{"hidden_size": 256, "head_dim": 64, "intermediate_size": 1024, "vocab_size": 1074, "hidden_act": "tanh_gelu", "norm": "layernorm", "positions": "learned", "attn_scale": 0.125, "tie_word_embeddings": false, "init_std_qkv": 0.0321, "init_std_o": 0.0398, "optimizer": "muon_hyperball", "beta1": 0.95, "batch_tokens": [16384, 32768, 49152], "max_seq_len": 128}
Each number is 50 + 15 x the weight over the matrix's rms, rounded and kept within 0 to 99. Layers, rows and columns count from 0.

# layer 18 MLP up, 1024x256, rms 0.046, rows 765-792, columns 0-127
49 61 27 65 43 72 50 67 67 29 66 52 53 60 81 40 55 39 46 54 88 31 67 41 36 45 61 51 63 43 64 40 59 56 74 34 31 86 31 00 69 58 57 50 45 52 55 73 42 39 39 52 41 58 72 12 37 40 37 65 74 38 18 52 39 56 47 58 49 46 25 31 43 53 47 51 44 45 54 68 85 64 49 57 46 30 83 66 51 54 48 51 37 30 52 43 59 88 55 72 41 63 47 37 26 58 28 69 42 46 56 39 33 52 46 37 47 68 63 46 56 48 53 54 42 45 11 45
65 30 60 53 38 52 55 36 39 57 59 72 50 53 59 39 56 68 28 59 60 68 62 34 59 54 36 57 36 62 51 39 53 41 71 52 70 70 66 44 51 66 61 61 48 33 60 55 37 47 77 49 29 53 51 46 63 58 56 59 56 69 60 68 87 43 50 52 49 61 37 61 27 68 52 45 36 50 49 47 18 49 38 60 21 48 48 44 72 66 45 63 48 39 56 28 66 43 32 31 31 47 68 68 69 48 46 53 44 41 24 41 37 23 27 70 55 71 62 43 60 42 72 32 45 32 82 62
48 45 44 50 38 39 63 30 40 35 42 64 72 66 99 41 42 28 35 56 56 59 55 66 44 51 47 34 28 42 47 50 49 44 24 56 83 44 55 33 69 35 26 47 43 41 65 66 56 51 54 49 51 42 44 53 55 61 57 35 50 73 47 57 54 46 51 49 61 46 43 67 63 50 43 65 64 55 62 60 38 61 52 54 52 44 52 71 34 68 45 38 25 53 50 58 56 17 47 55 53 37 64 53 49 26 24 65 52 35 36 55 59 54 38 43 52 38 42 38 79 36 57 63 66 57 29 31
46 61 48 65 60 58 17 56 49 41 64 45 61 27 52 64 67 37 49 69 51 14 75 60 69 81 45 68 42 43 48 44 86 38 65 42 49 75 46 61 49 40 56 29 62 65 61 60 61 49 51 51 23 46 18 30 20 49 18 48 42 58 67 36 41 61 72 51 87 50 22 58 50 66 51 50 40 58 51 58 63 43 73 58 51 37 48 50 55 46 65 52 51 43 49 62 49 30 29 60 54 26 57 43 45 73 35 38 54 61 64 35 51 64 26 48 35 62 38 45 25 56 61 54 61 56 61 32
44 18 63 41 53 53 57 51 57 57 54 60 68 37 48 45 50 48 33 46 31 50 36 60 23 75 58 51 49 53 48 45 36 44 29 34 46 63 62 28 29 64 69 48 57 48 49 33 30 30 56 77 51 58 59 44 45 42 50 56 48 69 53 45 28 76 60 20 46 68 52 56 60 67 59 37 45 34 50 45 36 44 32 53 42 53 45 60 57 63 42 56 40 76 54 35 25 39 65 73 56 65 58 37 50 38 67 46 34 54 21 53 57 59 68 58 48 64 64 68 31 67 59 53 64 56 43 40
42 15 44 42 44 18 44 62 28 61 45 46 40 32 52 86 55 66 39 63 42 77 72 59 37 38 58 71 42 33 58 64 15 30 49 36 39 62 71 37 36 37 48 44 44 29 38 44 67 52 38 58 33 63 75 39 55 61 31 38 39 61 41 64 55 60 39 31 28 76 61 36 22 46 36 31 61 66 44 51 44 46 55 85 41 40 36 55 52 61 70 48 53 47 61 33 18 54 57 54 53 37 48 50 43 58 51 40 40 69 37 59 38 30 39 30 58 43 59 50 35 47 74 79 55 57 90 38
28 41 89 59 74 52 53 53 46 64 32 40 05 07 56 60 36 67 80 44 49 18 53 49 77 36 46 52 68 58 83 42 49 73 40 58 52 46 55 61 56 29 64 14 49 75 24 45 41 35 42 52 67 36 74 83 51 60 33 48 44 39 37 73 90 72 40 51 70 70 71 41 60 26 14 57 54 48 57 34 54 45 64 25 51 58 53 41 56 63 59 51 48 49 73 32 67 42 60 29 73 29 45 50 50 64 61 35 31 66 41 52 50 54 32 50 47 41 50 43 67 68 71 57 49 40 37 32
49 38 43 38 70 56 49 22 52 62 48 53 48 49 68 28 51 38 36 54 41 33 65 63 55 58 58 54 26 67 58 50 29 65 86 46 36 52 35 74 33 33 46 28 36 51 63 40 31 58 75 72 52 61 37 64 70 65 57 50 62 54 65 34 50 48 30 33 23 71 60 39 82 24 44 73 40 54 69 33 40 81 40 69 43 22 62 68 50 54 20 57 64 30 31 48 55 41 59 77 32 28 65 39 56 38 22 59 27 80 43 45 40 31 38 39 47 67 29 48 88 54 64 33 78 45 54 47
48 59 53 36 17 36 72 67 55 49 49 58 41 39 56 27 77 27 73 34 72 61 43 47 53 74 53 69 87 35 87 53 59 16 61 50 74 39 44 48 50 59 52 56 83 55 39 43 48 46 46 37 25 24 28 24 56 55 77 76 37 41 75 56 39 42 49 31 47 41 09 42 82 47 40 53 01 55 54 28 99 49 22 34 58 52 29 39 73 42 48 37 43 46 77 70 46 52 47 79 49 61 73 37 57 53 51 43 59 58 61 59 57 41 17 38 29 22 15 34 71 36 62 55 34 57 40 36
36 17 57 26 54 18 53 27 86 37 57 39 35 45 69 55 57 56 84 52 45 67 36 61 51 45 69 37 61 53 81 41 29 21 69 58 50 50 51 58 63 40 54 48 47 44 67 78 59 70 48 48 39 46 72 72 52 80 81 64 58 45 37 76 75 35 65 61 43 59 38 66 59 50 38 73 49 63 40 53 58 58 46 44 51 50 18 72 73 48 68 46 60 49 55 23 54 16 58 46 55 43 56 49 59 55 47 44 51 17 28 42 59 49 08 32 39 35 42 38 78 66 51 44 59 45 76 38
61 41 48 40 44 71 45 62 11 68 74 48 28 45 37 73 65 31 44 37 26 67 45 31 67 55 71 41 40 41 51 69 77 13 68 49 54 44 50 59 69 61 42 33 49 32 14 83 49 78 59 31 56 26 46 62 42 48 67 29 45 68 19 39 69 67 22 36 33 72 54 61 41 46 57 71 60 40 61 51 40 53 42 66 31 18 61 21 73 17 52 39 25 30 50 84 76 39 66 69 41 46 78 30 66 35 38 68 45 36 67 49 28 44 40 42 33 57 43 41 41 76 51 30 51 51 79 35
49 46 44 57 36 61 57 47 57 48 56 38 39 68 60 70 80 56 54 49 44 46 33 58 40 33 62 59 42 45 58 33 57 47 31 48 48 56 71 65 65 38 30 30 68 63 40 20 65 56 48 48 48 39 52 58 53 91 67 27 35 54 58 49 50 32 50 50 29 30 63 71 54 73 61 37 79 31 76 39 43 60 72 48 57 40 48 44 56 65 47 62 40 66 23 45 80 24 30 55 42 40 62 40 75 62 52 32 36 52 34 36 58 36 32 48 53 17 54 70 60 77 52 41 49 39 53 50
38 28 24 35 26 43 51 57 40 40 25 54 59 53 57 35 26 52 66 42 42 45 56 69 54 64 66 34 63 30 58 50 59 57 38 65 65 55 48 41 39 77 27 70 52 35 52 55 57 62 79 64 51 25 19 67 46 73 29 51 32 70 52 38 51 47 60 16 43 42 46 49 77 45 28 43 35 19 51 33 61 41 40 55 42 47 69 35 44 56 73 45 79 38 49 61 59 51 52 46 57 31 33 38 53 59 62 27 40 44 62 83 45 22 41 35 71 30 51 34 49 61 12 62 56 51 69 56
33 56 35 50 34 59 61 78 33 57 57 50 35 44 71 57 42 90 28 50 28 61 51 46 68 62 49 56 60 77 51 46 31 46 67 47 80 69 45 58 35 45 36 50 66 42 45 41 56 14 45 40 65 56 51 44 50 53 36 56 61 77 59 41 26 75 50 62 62 58 69 67 68 69 27 38 43 38 69 55 40 47 60 38 42 50 45 40 68 55 77 44 49 55 66 64 59 59 55 82 58 28 65 28 86 43 35 62 28 60 70 78 54 65 53 63 21 37 49 60 46 31 50 40 42 64 07 39
50 64 65 48 54 26 54 51 60 36 43 63 73 26 35 51 65 45 19 54 67 70 39 63 47 61 64 39 71 40 24 52 61 59 57 41 31 47 58 62 29 45 23 31 56 29 51 59 45 53 48 65 73 58 59 81 20 43 55 76 66 38 37 54 70 46 41 42 35 70 57 57 70 38 46 13 44 34 45 42 34 51 59 80 16 52 50 65 16 62 90 33 74 51 24 71 14 41 42 32 50 58 37 52 35 58 63 34 49 83 45 51 38 67 49 50 44 36 43 42 40 23 30 38 61 56 65 66
31 46 31 77 55 58 60 73 70 53 33 81 29 40 62 33 36 57 60 36 49 54 33 46 53 39 32 68 53 22 53 39 40 46 45 84 66 52 67 52 56 42 51 27 57 38 45 35 82 34 30 42 49 23 58 44 62 89 46 84 29 55 83 39 48 52 59 58 45 59 64 68 52 33 50 64 41 16 43 58 37 48 45 46 50 42 66 65 54 47 42 42 74 42 55 34 55 37 43 32 52 39 50 57 39 45 30 39 42 35 55 32 59 37 43 40 34 43 56 68 96 34 64 62 54 41 48 54
27 43 69 49 40 51 49 53 68 33 73 31 72 29 55 51 54 55 50 45 74 66 74 45 43 27 42 70 67 50 24 65 59 36 68 34 47 59 51 55 50 28 45 76 38 64 60 66 30 66 47 43 71 32 60 55 20 57 72 40 54 57 62 44 27 46 70 66 28 58 69 60 53 60 22 56 40 44 51 61 63 38 63 48 47 36 27 69 51 70 39 03 41 42 49 76 73 63 59 76 33 41 42 60 46 52 71 42 39 62 43 57 61 21 41 57 32 62 57 42 54 53 14 45 44 34 44 45
42 36 50 26 40 66 29 26 68 27 48 70 61 64 24 65 39 17 46 43 49 67 28 49 61 56 51 15 61 47 70 84 60 46 68 59 35 40 83 39 53 50 47 55 51 63 32 62 76 56 71 41 56 54 58 49 59 43 82 50 98 28 31 46 31 62 44 47 59 37 71 45 57 66 77 27 40 42 68 51 38 61 63 53 51 54 69 54 31 36 47 41 32 23 47 58 75 30 40 38 80 47 22 59 13 35 20 69 35 50 36 45 37 69 58 63 55 57 41 61 39 57 56 28 43 57 37 51
55 53 55 53 45 50 44 47 39 66 65 67 46 45 59 86 48 47 73 55 55 40 47 56 35 18 68 60 53 40 48 42 53 45 51 45 42 50 42 64 44 49 66 58 61 38 50 47 63 30 78 24 57 69 36 19 38 31 73 37 51 61 36 50 56 52 53 45 45 63 64 45 77 45 40 67 65 25 56 65 41 54 49 68 55 52 33 48 71 40 55 60 37 23 82 43 55 68 42 43 32 39 79 72 50 58 54 61 47 56 57 69 77 41 55 30 64 50 48 47 49 41 43 54 54 79 26 41
84 39 42 65 58 69 49 50 42 35 34 26 49 29 40 33 48 34 48 44 57 42 55 54 52 63 55 28 51 22 42 37 51 35 61 50 55 37 52 53 86 62 56 43 34 49 24 56 66 38 45 53 63 29 40 83 30 48 57 53 80 57 18 66 56 41 55 66 35 52 41 44 62 49 32 79 47 87 74 59 40 69 52 85 44 66 45 55 82 65 73 44 53 25 25 67 61 45 58 52 44 33 44 46 91 63 55 37 50 63 23 36 44 40 61 54 34 59 49 35 54 23 35 45 58 59 39 47
25 51 42 38 65 55 47 23 51 44 38 77 21 54 47 36 62 36 41 38 55 66 40 65 55 47 55 56 58 60 72 51 74 64 44 48 47 43 77 60 33 49 07 46 68 21 51 67 62 57 62 59 26 72 69 53 46 48 05 37 69 45 63 69 42 49 75 58 77 25 65 41 30 58 58 60 45 70 30 70 30 57 50 47 41 73 42 25 23 49 24 42 66 29 48 60 47 20 43 40 49 34 50 39 73 47 39 44 42 52 59 56 43 49 27 64 38 47 53 29 58 64 54 59 45 49 32 45
50 56 53 36 39 45 94 66 59 40 41 40 57 47 75 46 30 41 46 68 50 59 55 46 60 51 60 73 71 32 49 65 31 28 50 56 41 55 52 50 26 56 46 84 51 68 73 70 51 57 73 42 71 38 31 51 27 55 41 33 48 52 59 60 20 80 76 45 49 35 40 15 54 51 40 69 49 60 59 37 73 50 48 60 49 28 62 64 47 37 40 74 60 43 23 44 19 42 61 38 22 48 56 63 59 20 81 19 31 27 30 62 49 51 36 53 29 66 34 54 59 65 52 56 51 42 46 69
49 61 38 55 48 64 53 46 24 53 48 22 49 34 37 63 88 64 15 70 85 68 53 56 33 43 31 49 50 54 37 58 50 70 85 20 64 43 47 43 54 54 52 52 46 37 48 98 25 78 31 50 49 49 51 49 69 56 44 48 75 64 66 43 58 52 53 32 28 51 41 70 49 31 51 49 51 34 56 56 53 41 65 64 29 57 53 49 55 44 29 35 54 68 57 48 51 46 46 21 54 55 58 32 59 70 64 11 48 59 66 52 58 52 65 23 39 52 31 72 61 38 42 58 50 57 50 58
50 45 39 55 63 16 55 52 51 39 49 34 64 24 50 76 41 39 52 44 42 37 42 50 46 66 49 62 41 35 33 31 61 44 55 47 33 44 45 25 29 42 60 32 36 50 45 25 59 38 66 38 63 52 62 66 58 44 24 53 55 46 47 67 40 56 77 69 48 51 57 76 59 60 65 28 56 57 57 56 25 34 71 53 56 42 38 59 37 14 65 53 66 46 52 43 39 21 71 28 53 81 45 57 57 63 38 45 53 46 45 40 73 47 75 91 58 36 51 27 51 42 71 62 50 59 72 22
42 31 53 52 38 74 48 58 53 58 62 12 13 48 43 33 15 61 66 40 44 20 56 13 48 73 28 17 61 49 50 35 69 49 59 46 44 47 40 54 58 20 53 35 58 44 53 43 42 40 70 34 54 38 55 62 51 70 45 62 55 73 27 38 40 40 78 33 56 38 57 52 60 39 69 57 49 49 31 49 54 49 70 56 26 45 71 24 57 65 60 32 52 38 65 75 68 59 53 61 46 60 46 69 60 61 63 56 32 48 47 65 41 52 70 44 64 50 38 34 45 63 29 47 39 58 77 28
52 58 83 53 52 36 30 60 78 27 55 35 38 57 41 42 45 56 59 10 29 34 28 85 59 60 68 58 33 48 28 47 44 41 40 77 65 41 32 47 77 41 68 58 58 52 68 56 50 62 47 54 35 66 74 33 27 61 53 77 64 43 62 52 43 64 51 47 43 63 75 51 61 42 65 67 39 61 38 39 16 50 26 48 65 38 68 55 21 42 34 72 59 40 29 42 39 37 42 59 81 55 69 43 41 28 45 81 45 62 66 51 34 26 72 09 56 41 10 79 76 43 73 70 62 48 55 51
39 44 66 64 61 58 34 35 69 58 67 44 68 24 48 50 24 54 29 57 76 32 46 59 60 59 27 30 41 42 74 41 55 74 59 41 43 57 58 78 47 51 45 40 24 24 61 51 57 30 55 45 30 50 47 30 71 64 63 23 50 69 46 42 54 68 54 65 45 36 49 51 70 71 35 39 39 51 60 50 86 59 68 56 77 77 59 17 53 34 57 44 37 40 77 35 69 42 50 65 66 54 23 70 23 70 40 62 38 64 59 72 70 58 39 51 56 20 38 35 67 66 72 58 70 60 61 34
48 32 45 62 43 11 61 42 63 27 26 62 80 48 50 40 56 49 51 41 40 61 14 70 70 43 57 47 52 63 75 41 53 34 67 57 47 55 76 44 57 36 43 31 30 47 72 07 41 75 61 42 70 38 36 41 43 58 51 14 48 34 43 50 39 58 57 67 57 66 30 63 33 60 34 66 45 43 81 50 47 51 62 48 41 44 85 30 73 28 55 46 52 62 34 77 44 44 41 45 57 66 45 39 60 70 43 44 25 68 22 53 71 23 46 65 48 16 52 30 48 24 49 35 63 55 45 64
# layer 18 MLP down (transposed), 1024x256, rms 0.046, rows 765-791, columns 0-127
69 56 60 55 83 45 45 45 23 67 32 57 58 34 39 52 62 47 70 44 50 43 64 45 56 72 38 51 32 53 33 44 48 49 50 62 38 43 67 73 53 83 70 52 38 42 72 38 28 63 39 25 75 25 34 58 66 72 48 70 46 82 49 61 38 40 43 66 69 61 40 64 19 29 34 63 31 62 30 47 58 45 38 63 51 53 32 88 61 41 34 41 80 55 69 40 65 18 52 28 73 64 53 70 53 75 65 50 77 42 56 73 43 54 82 59 66 35 08 15 43 37 57 40 26 64 74 46
40 35 30 53 43 30 52 56 59 26 48 51 26 67 70 42 37 29 45 38 48 48 57 41 62 33 73 48 69 29 33 55 71 86 62 53 24 32 46 52 41 70 81 73 72 62 62 49 17 60 63 43 33 69 63 37 43 32 33 29 41 42 53 31 49 57 49 39 45 39 50 40 66 57 38 53 58 55 49 45 89 57 14 36 63 61 41 57 46 49 31 44 61 44 33 62 41 51 40 39 52 36 76 33 23 47 54 55 53 34 83 43 54 49 51 42 43 70 31 69 45 42 49 52 67 33 65 50
66 24 59 59 74 49 57 60 31 78 63 52 54 39 99 34 57 24 55 41 55 60 64 21 64 49 54 45 00 35 48 64 65 56 40 32 45 67 64 41 70 48 56 44 55 60 47 38 46 43 66 27 70 54 40 57 39 28 47 39 30 45 40 34 51 39 71 32 44 42 50 62 50 54 32 68 53 39 32 49 59 57 39 37 32 67 55 72 43 71 31 35 43 62 51 47 53 52 50 49 51 58 53 42 44 43 37 55 58 44 55 65 53 39 55 38 50 49 63 46 58 45 58 51 31 56 49 54
33 52 56 23 63 63 59 55 54 82 63 48 49 47 42 59 29 51 47 52 66 32 62 46 71 62 66 65 34 28 37 54 50 63 42 37 44 39 40 60 59 66 50 58 64 55 57 33 41 28 55 38 22 73 41 23 61 44 52 32 66 73 38 38 56 50 35 79 43 66 74 38 42 54 40 44 65 44 50 36 66 56 70 29 71 50 51 31 52 40 56 33 72 64 47 55 60 68 58 48 63 57 45 77 58 55 27 29 43 48 46 30 48 61 66 69 48 37 78 52 44 54 54 46 47 51 46 51
40 71 55 73 49 61 37 47 42 46 68 65 38 56 31 23 42 39 53 45 61 40 40 63 63 58 45 65 79 31 67 66 65 67 15 62 34 60 52 55 53 37 40 31 51 44 28 55 46 46 75 43 55 59 61 40 87 61 35 70 45 57 43 50 48 25 48 44 36 41 31 31 78 49 65 61 83 29 76 55 52 50 67 46 48 64 33 31 44 54 62 46 36 41 51 49 35 54 63 46 52 47 46 42 28 50 61 66 96 76 36 39 49 47 40 41 43 61 31 51 43 39 60 65 45 29 65 48
55 33 48 48 51 33 43 53 52 35 36 51 60 54 59 28 43 53 37 61 55 19 43 70 73 50 53 43 47 60 42 52 55 61 43 34 38 26 28 49 37 65 48 69 36 35 42 36 39 43 92 64 45 64 38 54 74 65 19 45 59 17 68 49 54 38 53 58 49 38 46 51 38 70 42 48 31 41 30 39 29 66 74 34 49 84 22 58 56 65 17 40 70 42 47 44 54 38 61 53 66 37 74 77 47 50 63 56 79 72 44 40 41 44 14 46 45 55 64 39 70 82 63 39 45 66 82 59
74 73 16 30 36 44 53 49 59 79 68 59 41 52 61 27 52 51 44 42 47 73 34 52 24 53 70 76 43 41 60 55 44 40 26 36 68 44 34 52 78 29 54 36 79 85 31 45 48 36 77 34 33 64 32 63 61 57 57 34 90 32 48 43 59 70 76 47 53 61 62 56 73 43 50 47 49 49 58 66 50 67 40 32 29 64 41 57 66 57 48 57 16 19 43 24 47 41 34 22 48 63 25 37 48 75 49 36 48 59 76 56 57 33 73 71 55 71 45 57 52 58 51 66 58 50 62 43
51 50 16 62 58 58 50 62 74 61 49 31 58 47 58 44 54 62 32 24 69 81 38 57 50 52 52 34 53 39 46 65 80 57 55 51 39 49 39 53 49 35 40 55 57 53 79 25 48 73 30 37 09 36 49 37 47 63 78 70 19 55 48 64 67 68 58 47 48 68 68 61 54 54 30 59 77 29 39 70 59 27 51 26 73 47 51 45 54 40 95 49 53 37 42 43 45 47 86 72 41 66 32 78 58 34 53 56 45 39 43 61 80 36 60 45 64 49 75 45 60 58 75 32 46 60 72 73
36 64 46 33 62 21 54 68 31 40 57 90 41 40 29 57 43 69 33 44 50 68 44 52 46 50 46 60 44 56 49 54 66 66 53 35 59 57 46 76 22 43 65 38 52 31 51 39 57 30 49 82 48 37 39 64 71 36 42 40 59 43 44 51 35 57 30 24 37 48 32 53 62 54 54 59 32 50 55 32 51 55 41 69 71 49 60 32 63 77 51 38 62 57 36 35 11 41 43 55 40 47 48 41 61 36 59 39 47 28 65 49 59 79 14 47 25 65 57 49 56 63 75 48 63 46 51 46
78 41 63 74 71 53 55 62 60 32 64 32 24 72 67 55 56 38 58 72 55 36 57 46 40 47 56 63 27 55 38 58 50 62 33 43 38 38 74 66 45 36 56 40 55 24 41 45 17 61 22 40 52 60 55 36 54 42 45 52 58 56 50 48 45 41 40 80 47 56 52 56 55 51 71 31 62 35 48 61 57 48 46 60 46 49 66 55 33 58 39 37 58 72 50 43 06 49 54 32 59 60 70 83 43 47 30 29 53 83 56 73 64 31 51 59 25 57 60 41 59 59 53 41 47 48 64 76
39 40 52 60 30 74 61 09 70 59 21 63 52 41 40 19 45 43 78 73 65 52 44 57 59 55 24 34 61 45 56 45 45 70 43 61 37 42 51 45 29 59 58 83 61 54 62 62 48 45 75 38 45 55 38 63 58 40 47 36 23 65 62 51 46 56 42 36 49 50 53 42 51 68 39 63 83 45 22 63 50 60 40 43 73 32 60 94 62 57 52 76 45 67 41 45 28 62 35 57 39 07 36 38 49 49 61 31 27 57 56 61 36 54 65 48 38 52 37 39 74 28 59 49 49 41 27 35
55 52 60 32 43 54 43 49 69 83 37 41 55 47 50 51 53 59 49 75 79 52 58 64 55 65 45 35 47 62 42 38 33 65 57 42 38 46 42 56 16 51 51 24 36 50 38 62 81 47 39 03 43 52 28 55 47 68 67 60 49 62 41 54 44 79 78 53 56 51 27 47 51 30 26 62 44 53 43 33 75 46 41 44 51 37 64 55 35 32 40 28 39 43 71 43 70 60 63 60 74 63 57 61 51 47 03 65 71 42 34 63 47 70 53 50 54 66 35 21 40 54 51 58 69 49 37 47
31 73 35 63 76 49 57 42 49 58 59 23 41 58 49 56 74 39 57 44 31 19 43 34 39 58 40 27 42 44 46 54 36 49 48 50 35 65 40 42 56 28 50 43 68 68 57 64 27 63 31 25 47 35 45 62 24 18 55 39 49 47 19 35 57 47 48 82 43 75 39 58 48 51 72 52 77 67 71 37 43 61 51 61 22 68 59 66 35 51 41 46 57 38 52 46 48 72 58 40 33 51 67 40 62 30 57 58 26 49 36 57 54 48 51 66 48 76 76 62 79 65 72 54 53 31 63 53
50 39 33 51 39 41 46 41 59 42 58 75 39 42 60 54 31 85 67 52 50 39 46 20 54 43 41 47 67 22 49 58 57 60 46 19 34 74 64 63 58 44 79 35 50 49 48 31 52 56 39 34 45 51 61 69 54 35 30 45 22 41 52 38 46 50 47 56 28 71 59 30 56 51 63 63 42 72 29 69 11 63 67 50 40 63 53 44 75 53 53 81 53 69 54 53 19 64 31 74 53 74 57 52 23 56 70 22 48 67 52 27 39 59 58 51 42 89 67 35 54 63 51 60 57 81 69 54
26 62 48 41 58 44 36 43 63 50 44 47 64 57 48 80 51 47 20 37 67 45 51 61 45 40 40 32 48 24 68 74 52 48 68 44 18 58 44 48 58 37 38 45 33 62 38 47 43 43 43 73 46 52 63 47 56 30 73 61 52 65 74 26 45 69 74 30 73 64 65 35 40 65 42 76 38 61 37 50 54 57 59 31 51 17 60 52 82 43 24 38 76 52 62 31 38 47 49 74 53 10 52 29 32 51 53 61 63 30 54 55 47 73 21 65 39 59 45 63 63 74 60 46 44 42 38 70
64 58 79 46 57 41 43 57 47 40 28 51 68 76 36 51 52 48 35 50 48 70 39 49 46 56 59 58 58 31 53 64 86 44 48 29 34 26 20 04 69 61 50 32 42 58 20 70 44 56 36 65 50 60 45 55 28 29 51 68 32 24 35 64 24 58 20 40 63 00 47 46 43 51 58 39 67 50 40 45 92 52 45 46 45 46 48 27 50 56 29 23 58 41 34 80 28 55 69 37 54 53 44 59 73 51 58 71 54 19 45 57 49 60 54 55 44 50 64 26 38 86 52 11 58 73 60 47
45 55 31 71 61 27 61 52 49 69 67 72 26 80 41 48 42 50 45 46 60 25 81 45 60 72 70 11 41 54 58 76 48 78 56 71 54 63 56 70 66 79 61 50 09 72 50 36 46 37 34 11 52 32 53 56 64 43 52 56 51 28 39 40 31 53 37 47 35 52 55 57 58 28 66 56 51 61 23 56 70 58 32 47 44 78 40 67 81 76 41 55 51 41 58 46 31 38 52 22 50 59 49 52 41 60 44 69 51 72 62 53 54 72 22 40 71 33 31 65 24 33 62 48 63 29 46 38
57 65 51 57 57 38 83 58 46 47 20 25 55 27 39 56 42 39 39 41 50 46 36 52 87 87 41 69 66 19 43 44 76 55 52 46 86 59 74 48 54 59 51 59 79 55 46 23 30 38 40 46 33 47 39 17 23 45 56 43 21 53 97 34 66 40 71 63 73 67 72 56 45 49 37 71 46 37 48 56 58 43 44 44 52 90 99 77 34 44 41 20 21 55 65 44 27 43 23 42 51 26 68 54 56 86 51 28 57 35 53 46 57 68 56 53 35 63 78 53 57 39 42 26 41 79 38 40
37 92 62 38 47 76 63 15 65 70 59 58 31 51 52 23 59 47 45 89 24 64 60 73 80 35 42 57 69 30 70 77 35 38 62 45 54 73 66 43 25 62 42 15 62 49 68 57 73 50 40 52 45 29 48 40 53 27 26 45 23 50 68 48 41 53 22 39 39 35 41 67 66 50 48 35 24 57 43 77 30 54 54 54 37 53 56 56 43 40 51 43 67 53 69 70 73 24 39 71 47 65 59 41 69 49 22 60 57 69 56 58 64 13 15 61 29 24 20 52 21 54 61 44 49 21 51 49
52 60 71 59 48 46 32 77 29 71 52 63 80 64 68 33 48 27 67 68 67 71 43 46 62 42 77 53 76 87 61 51 38 52 53 46 09 40 72 58 45 73 24 26 31 27 41 62 41 88 24 38 83 39 62 50 53 43 47 37 34 24 29 35 47 41 34 44 50 42 25 56 53 89 37 62 76 48 35 63 48 09 38 34 56 52 72 56 74 71 58 56 23 58 27 38 48 60 44 41 44 32 37 49 56 35 72 93 58 46 47 51 44 52 27 62 57 28 50 60 39 40 48 99 45 75 46 58
49 66 56 45 50 59 41 69 67 45 76 61 40 48 53 66 38 49 61 49 63 48 70 29 68 75 17 61 71 57 42 65 70 37 28 33 66 40 49 43 46 60 61 77 58 70 53 60 15 34 44 63 60 45 37 53 40 38 77 58 66 39 28 42 72 48 30 66 49 68 32 68 42 52 52 62 58 59 49 56 40 43 39 25 49 44 58 67 94 43 53 50 33 59 34 48 44 53 52 40 53 58 49 57 74 35 65 49 78 57 54 59 45 33 17 53 89 28 66 51 54 77 32 72 36 58 38 42
36 52 53 39 40 36 34 65 47 48 40 60 29 55 42 60 48 66 52 42 51 61 50 55 80 45 26 09 46 55 42 55 46 65 48 36 46 45 73 60 46 50 44 65 21 50 35 49 48 27 25 52 82 69 37 54 35 24 57 67 70 38 19 49 61 26 71 37 69 48 62 54 50 48 63 43 30 65 82 45 45 38 52 61 67 47 54 43 68 49 40 50 50 58 43 60 53 58 62 28 29 62 57 58 54 08 25 63 35 32 51 66 44 45 60 45 38 09 57 49 59 37 55 41 61 75 48 49
45 77 49 31 45 46 46 67 40 43 43 42 52 35 72 60 75 69 65 27 53 69 43 27 59 46 55 32 57 44 66 71 47 61 58 52 61 30 68 28 64 55 32 27 53 29 72 63 14 54 35 55 45 37 58 41 64 41 26 54 58 59 45 39 38 67 41 50 51 75 28 40 61 47 43 33 33 47 30 40 71 32 62 69 65 51 33 48 52 27 60 88 57 51 40 57 74 64 51 29 51 41 42 57 53 29 60 39 31 37 68 55 67 33 35 37 66 68 66 51 59 38 55 29 48 70 33 58
33 51 54 45 70 48 64 37 57 52 48 40 56 35 75 47 64 63 39 49 31 72 52 67 58 48 41 37 58 53 47 42 31 65 57 42 59 45 71 41 72 43 30 57 52 57 76 71 38 56 52 31 52 38 16 49 48 37 61 70 47 29 49 34 44 38 56 29 24 55 53 60 62 48 28 54 35 47 16 44 62 41 67 46 59 47 38 55 46 39 54 52 45 21 58 42 67 78 31 54 64 67 83 71 22 42 61 35 30 58 44 45 58 69 42 28 45 51 26 30 60 62 64 56 46 68 46 47
54 49 33 29 49 73 74 41 48 45 55 63 36 49 44 86 43 43 16 66 35 46 35 26 61 53 44 81 58 58 46 59 34 40 53 67 75 49 54 50 54 70 64 67 43 28 61 50 61 60 38 64 40 22 34 44 55 54 59 42 60 45 71 23 17 71 13 16 79 56 42 54 39 42 37 18 42 41 63 47 50 49 57 59 65 40 59 55 56 48 51 54 97 29 65 51 54 60 46 45 63 20 39 61 45 47 58 40 41 54 74 64 53 45 50 47 62 28 75 45 49 57 44 79 28 69 52 60
81 62 38 62 67 35 66 77 17 54 37 54 51 42 48 28 71 43 49 60 28 69 38 42 71 55 52 22 57 29 65 24 57 49 72 49 34 51 42 76 25 71 51 59 61 66 18 42 58 56 56 38 40 44 55 20 33 27 50 43 47 44 42 47 48 40 66 67 47 36 43 39 37 58 39 45 39 57 27 59 34 24 88 81 41 67 41 86 90 31 38 58 44 43 76 54 39 66 64 42 39 37 56 53 45 48 54 78 39 35 50 50 54 49 51 63 62 50 61 29 55 57 69 40 36 55 41 48
41 51 74 31 35 60 39 72 68 67 63 55 63 21 54 49 67 64 60 52 75 68 52 35 52 35 59 39 68 46 58 58 54 82 49 69 39 39 25 41 36 60 97 50 51 34 74 67 33 32 31 47 50 59 30 23 54 58 50 65 20 48 36 37 30 56 60 27 50 40 45 32 45 39 51 75 71 45 63 44 51 76 81 16 60 32 57 48 22 48 43 67 35 54 60 46 76 49 51 25 64 44 33 49 53 48 33 70 51 49 54 25 85 42 22 66 38 59 28 44 42 44 41 49 54 42 64 37